Weights of a small GPT-style language model, trained from scratch on English Wikipedia.
Size: width 256, 2 heads of 128, MLP 1024 squared leaky ReLU, vocabulary 4096, 14.4M parameters.
Architecture: RMSNorm before each block, rotary positions, untied embeddings, gated attention, capped logits.
Each number is 200 + 20 x the weight over its row's rms, rounded and kept within 0 to 999. Layers, rows and columns count from 0. The size before them is the row's rms in percent of the matrix's.

# up: layer 8 MLP up, 1024x256, rms 0.142, rows 554-566, columns 128-255
# down: layer 8 MLP down (transposed), 1024x256, rms 0.137, rows 554-565, columns 128-255
up554,096,218,196,183,195,202,222,214,181,223,189,194,188,194,214,190,186,174,206,205,222,209,195,189,199,243,201,209,200,214,239,192,193,177,180,210,202,203,203,224,153,239,228,169,197,222,197,194,210,189,166,231,203,213,188,153,215,213,188,228,199,198,138,170,206,197,204,141,215,179,179,193,249,226,202,190,206,189,212,212,225,192,154,178,187,176,210,193,184,177,218,211,200,197,180,222,239,183,203,222,162,187,203,232,228,183,207,179,198,247,201,184,222,199,200,214,173,195,192,182,182,187,188,196,180,189,195,212,184
down554,098,218,218,164,207,199,208,208,212,228,149,218,228,225,246,196,200,192,204,219,201,179,189,150,213,196,175,225,207,210,180,227,211,241,160,183,205,220,200,188,181,209,228,185,202,194,188,207,186,197,235,216,161,199,192,200,203,200,191,205,192,212,176,154,198,209,186,207,202,188,228,181,204,173,205,186,208,213,168,163,236,196,199,179,215,183,193,183,229,216,211,217,214,168,210,154,217,210,193,236,194,208,199,190,158,206,168,221,187,200,191,198,190,216,174,243,174,226,196,220,187,189,210,189,247,213,175,173,179
up555,102,205,221,214,192,191,181,184,215,211,193,195,195,186,223,201,185,220,204,169,234,242,221,224,204,190,206,221,202,218,234,163,222,195,158,161,211,223,195,214,208,250,254,219,207,218,166,219,199,186,182,194,199,201,163,232,195,203,185,175,162,218,200,186,211,173,215,223,196,155,200,206,201,224,212,180,217,233,205,216,185,219,172,226,182,182,180,199,167,190,218,211,198,221,223,205,183,197,195,199,201,206,205,216,194,170,163,188,224,193,198,183,186,167,239,216,202,222,200,217,234,190,195,220,193,185,168,190,181
down555,105,202,213,203,197,150,193,215,211,200,174,209,217,187,203,222,190,217,225,208,210,217,204,196,203,201,192,213,196,177,190,182,229,180,214,177,221,188,219,175,179,212,215,163,217,189,190,182,184,181,170,220,213,197,183,189,178,179,196,148,210,157,210,171,162,165,199,138,161,165,181,215,177,199,180,199,183,183,216,198,197,174,194,250,175,203,188,203,185,178,202,249,191,192,202,187,173,217,206,178,189,180,153,183,181,212,184,195,196,193,225,180,186,246,206,220,218,218,197,175,218,182,203,205,167,195,179,195,191
up556,100,203,153,191,197,196,186,185,243,186,208,182,211,208,196,211,201,206,198,224,206,171,198,220,170,177,200,220,211,191,223,230,270,194,205,232,198,213,201,188,172,225,215,174,220,186,187,204,184,188,194,216,212,195,198,244,249,213,185,225,189,222,168,158,219,196,213,222,231,191,215,216,206,203,213,231,212,164,177,208,218,199,226,178,179,210,214,203,166,196,203,181,226,209,200,211,226,191,208,177,213,196,202,221,213,209,195,221,207,180,199,222,221,213,184,214,192,188,179,178,188,170,230,208,196,195,219,186,190
down556,098,240,229,237,175,204,194,221,211,186,233,220,186,203,231,171,204,189,203,196,213,206,201,196,176,162,197,211,210,221,211,180,185,204,180,211,212,178,236,181,197,216,184,186,193,227,202,197,170,205,176,157,231,198,243,194,206,179,228,208,183,218,214,192,205,199,203,184,205,170,213,203,196,161,214,196,214,175,216,203,160,202,203,219,180,189,167,195,191,204,188,201,188,205,197,208,205,213,232,219,191,212,222,190,189,211,188,197,190,183,204,262,208,222,244,223,237,205,178,217,204,192,186,215,214,188,169,197,209
up557,103,199,199,221,202,173,194,203,180,191,229,166,237,212,177,189,186,193,173,199,223,192,216,182,224,172,164,186,183,213,197,154,193,184,188,183,211,205,199,245,206,202,206,216,210,250,204,198,245,176,222,187,181,202,196,213,208,181,220,186,196,219,187,225,201,187,203,224,196,213,192,236,195,243,183,242,211,198,205,154,173,160,186,188,197,201,226,232,209,181,212,202,216,212,187,202,212,221,196,183,191,176,222,226,228,208,209,219,206,169,168,213,171,236,186,196,158,198,193,203,219,210,197,188,199,166,209,209,174
down557,103,221,218,209,229,191,231,177,171,212,205,190,189,203,188,221,188,223,213,202,169,177,162,198,224,208,223,180,196,171,178,207,223,215,222,181,198,195,212,209,216,212,176,208,203,197,223,210,184,218,218,180,212,216,222,196,192,229,174,207,221,232,201,224,199,194,188,224,202,189,215,185,256,198,187,196,211,215,231,204,171,211,206,187,237,249,216,206,195,213,183,251,216,229,213,190,190,189,216,218,185,216,201,190,171,207,198,194,175,194,176,196,157,198,204,214,200,205,206,181,217,178,208,156,165,221,179,170,171
up558,102,209,179,194,214,223,189,157,186,203,176,166,228,221,207,227,178,192,199,177,184,199,200,225,203,212,209,207,178,214,267,215,211,211,219,195,224,199,217,181,240,200,207,235,216,205,196,205,193,207,209,214,191,216,250,191,222,165,219,198,210,182,215,174,161,234,225,189,178,181,205,203,212,210,220,187,229,196,178,205,246,195,193,181,230,194,188,225,222,196,189,191,214,226,202,177,212,191,160,179,224,184,204,199,195,223,225,193,204,199,194,253,195,179,194,218,218,210,183,216,196,175,254,216,221,181,243,227,192
down558,095,213,198,203,241,182,204,192,216,190,201,206,184,202,206,187,191,190,208,191,231,178,198,188,195,184,197,187,193,248,218,180,223,207,189,206,207,192,222,217,191,254,181,206,196,164,178,207,211,203,216,198,209,183,190,174,210,193,192,237,141,182,243,202,219,224,194,207,220,244,230,164,178,223,194,211,203,195,186,222,195,190,208,204,230,212,200,199,156,215,206,181,212,228,199,218,203,204,178,211,212,203,186,229,231,178,177,232,220,196,202,184,193,200,197,190,199,199,231,208,210,208,228,165,185,199,188,192,239
up559,102,186,215,196,229,201,203,229,225,221,205,209,222,235,190,182,168,247,212,202,220,200,219,197,188,239,224,215,205,222,189,176,189,187,238,187,192,174,185,187,204,213,209,216,191,204,186,201,176,191,196,196,162,179,182,191,198,192,212,174,209,194,190,182,197,209,244,202,227,192,197,221,189,219,177,190,203,196,183,224,231,179,190,216,213,229,163,175,191,223,179,195,209,192,194,179,199,233,221,222,199,198,194,225,225,215,254,235,209,216,178,232,221,198,197,214,199,195,161,207,200,192,168,201,189,184,178,205,218
down559,100,212,240,233,196,198,199,230,197,178,168,201,200,229,194,235,188,206,205,211,186,207,191,189,198,202,193,228,197,187,214,191,220,216,221,196,249,192,237,207,192,193,189,220,188,196,195,233,223,229,209,229,204,186,161,215,187,176,213,185,214,208,194,190,179,237,207,213,212,193,243,229,197,192,238,202,217,224,185,235,207,181,236,175,182,195,221,190,111,219,203,200,171,227,239,204,195,200,173,157,210,198,206,184,237,213,221,195,197,230,169,200,189,231,194,175,227,212,254,210,205,180,197,223,187,164,188,175,199
up560,092,207,178,219,224,216,195,212,217,217,204,177,201,223,215,196,209,195,187,180,191,170,201,206,167,233,179,197,227,168,196,212,177,172,210,199,201,182,218,217,182,213,214,214,182,216,214,207,180,210,163,196,204,211,193,219,219,177,185,172,148,215,189,182,177,199,191,210,198,181,186,207,217,212,212,175,217,205,171,195,199,218,170,156,194,230,185,181,194,175,202,204,182,207,181,184,221,189,207,192,210,178,176,213,184,199,189,195,229,244,184,203,189,174,206,202,168,218,217,233,203,175,172,216,214,208,190,182,217
down560,098,220,193,181,201,179,221,190,231,225,218,181,183,211,211,233,177,238,184,178,180,201,157,182,164,223,168,175,251,203,204,232,194,211,199,189,209,204,242,176,195,185,194,176,191,192,240,206,199,202,219,199,201,237,193,213,215,208,185,210,181,201,202,193,194,182,232,185,190,202,184,196,188,204,202,175,210,248,209,208,235,178,187,203,211,194,164,217,227,194,190,194,162,157,183,201,212,188,221,226,238,186,161,220,235,168,166,215,163,242,181,222,166,161,204,217,170,222,198,211,195,217,231,210,238,222,177,235,218
up561,103,203,206,206,214,217,196,214,204,208,156,190,193,226,188,191,209,182,179,185,229,207,209,195,197,187,250,211,205,227,181,190,205,187,179,213,239,223,216,177,177,223,166,213,179,204,218,180,187,186,236,220,195,181,196,208,197,179,177,210,213,198,231,182,224,184,158,176,199,230,181,225,200,223,209,204,189,207,178,171,237,173,169,161,227,191,265,192,223,166,208,201,197,213,217,198,202,203,177,182,168,199,217,186,175,215,189,217,192,172,226,197,195,204,190,167,157,175,196,208,218,231,181,222,175,177,218,204,210
down561,097,185,188,207,201,213,195,198,223,184,220,223,177,174,182,195,213,192,224,169,179,171,205,201,202,217,160,188,191,215,207,237,203,181,189,211,199,238,165,193,196,164,175,219,201,204,226,219,208,222,205,156,186,238,199,194,177,214,204,222,189,203,184,217,202,191,187,224,239,209,172,201,191,232,240,186,195,238,206,199,196,226,186,228,162,230,183,210,184,154,194,170,209,185,162,188,183,181,226,215,177,200,205,190,185,208,197,198,230,194,218,210,191,188,166,189,215,220,198,186,187,183,200,202,199,225,226,203,183
up562,101,229,209,197,186,228,201,177,199,226,209,208,208,208,192,199,215,194,208,209,189,207,187,205,195,180,202,223,227,191,196,167,184,185,216,173,189,184,204,200,187,172,169,207,235,176,222,170,205,233,228,168,222,210,205,207,209,205,222,199,176,161,185,220,194,184,190,213,191,204,212,179,189,201,183,208,188,196,186,227,185,169,196,189,176,169,174,199,219,221,201,209,179,216,210,193,196,218,240,215,181,207,205,173,180,204,246,213,205,216,215,180,191,225,168,208,195,178,234,185,217,188,226,165,189,126,196,219,207
down562,094,209,213,214,201,206,210,186,223,159,166,191,164,213,176,170,188,248,212,213,176,186,212,204,207,163,219,192,183,185,196,177,216,217,203,186,200,187,189,191,211,170,185,206,195,189,187,213,216,191,222,191,179,239,197,198,230,181,229,213,219,221,193,162,229,160,199,161,201,229,187,240,182,161,218,193,202,205,174,256,209,207,233,204,189,184,197,240,195,198,167,189,222,180,201,221,220,203,170,222,195,199,191,185,180,202,216,160,182,163,196,198,195,175,229,188,181,197,173,206,167,195,183,233,198,225,184,228,208
up563,094,217,202,183,172,221,246,204,169,183,216,200,213,198,197,215,205,185,199,161,195,179,195,164,217,195,188,221,192,214,212,183,240,244,210,200,187,187,213,200,195,167,195,184,172,201,184,175,190,217,159,170,217,200,205,192,204,182,161,173,183,198,227,198,204,198,197,171,193,170,227,187,201,221,198,165,194,184,203,245,178,213,217,213,197,224,223,214,205,171,208,221,225,182,189,188,194,171,204,188,196,191,214,238,179,199,190,149,217,192,184,187,211,225,199,189,212,193,203,165,234,206,185,192,183,187,212,187,210
down563,095,184,224,149,213,207,212,198,188,194,173,190,211,203,213,223,147,223,234,200,200,186,191,207,216,238,186,226,214,189,160,220,195,177,192,195,222,179,218,193,234,216,202,201,216,170,197,205,182,165,184,224,180,235,215,176,213,222,212,197,227,202,189,183,203,219,188,202,195,228,203,206,180,190,219,179,186,195,165,208,175,196,208,206,191,184,198,220,195,206,199,227,215,215,184,193,199,208,195,208,199,187,174,230,199,213,187,181,185,219,166,234,199,190,211,218,186,212,194,202,210,209,226,218,189,201,215,205,196
up564,090,194,204,163,182,226,212,233,174,211,196,229,178,193,208,198,176,182,184,219,181,217,225,236,249,189,220,188,225,196,164,193,176,199,212,184,253,201,219,191,197,161,208,219,145,176,188,216,199,194,196,186,187,236,222,193,180,191,181,195,174,241,181,208,201,199,214,209,206,206,202,228,202,175,192,170,195,185,221,196,158,196,165,188,204,207,191,190,203,204,181,171,173,196,174,214,225,175,209,181,235,218,199,222,173,206,199,184,194,198,162,166,200,210,204,208,197,206,211,205,213,228,236,213,189,186,191,182,225
down564,092,179,203,239,227,203,207,182,229,239,198,191,199,172,201,229,203,229,214,214,199,214,196,215,152,258,182,202,215,173,202,184,204,180,189,238,170,214,207,172,191,215,174,203,215,208,209,197,197,202,205,218,197,242,212,212,191,226,219,177,216,215,208,135,174,204,189,171,171,239,214,198,205,186,222,219,192,200,189,181,200,199,234,193,204,201,208,196,194,182,214,183,199,192,223,218,181,198,202,194,194,184,220,231,228,203,217,235,216,212,178,191,194,230,208,188,185,187,242,194,211,236,217,195,221,252,150,219,192
up565,110,212,226,200,241,231,227,174,216,191,178,183,165,223,205,174,203,196,200,189,195,178,190,207,237,190,183,237,198,192,219,184,220,199,201,208,198,216,178,222,192,246,212,197,203,196,200,198,186,251,222,164,219,204,201,225,204,208,191,220,181,181,220,178,162,232,177,228,180,166,215,189,203,215,202,188,194,192,197,161,209,216,183,216,210,207,171,180,178,201,195,194,235,197,223,223,196,185,208,203,175,199,193,163,241,194,155,194,202,211,195,152,148,215,185,195,213,198,175,240,207,182,216,202,217,203,235,191,210
down565,105,223,265,227,168,226,162,155,230,197,202,173,197,196,195,164,190,233,185,213,184,208,169,185,225,175,209,191,189,172,183,203,201,211,161,247,168,206,191,216,193,174,182,209,221,188,196,210,170,195,200,185,235,234,189,208,196,198,203,184,210,188,204,230,189,206,191,228,192,229,178,221,165,236,195,201,220,217,203,231,226,204,193,243,256,196,202,214,183,200,198,185,199,222,221,209,228,252,196,202,154,231,234,167,208,183,193,194,212,226,199,186,195,168,196,188,188,231,221,177,216,229,210,220,215,210,181,183,227
up566,087,211,209,198,193,191,224,200,206,192,187,243,228,181,194,173,184,182,170,167,179,205,220,211,202,197,206,198,172,196,192,220,179,198,212,192,203,199,178,193,211,180,164,182,202,211,186,147,192,187,211,193,228,195,194,225,190,194,187,181,194,197,206,193,178,207,190,161,190,160,245,208,213,204,224,190,197,181,223,214,180,160,204,186,223,201,186,204,169,242,198,209,187,197,173,206,176,211,218,204,200,192,188,199,232,200,188,207,223,196,223,214,193,176,149,195,177,167,234,172,196,210,189,214,177,175,211,183,193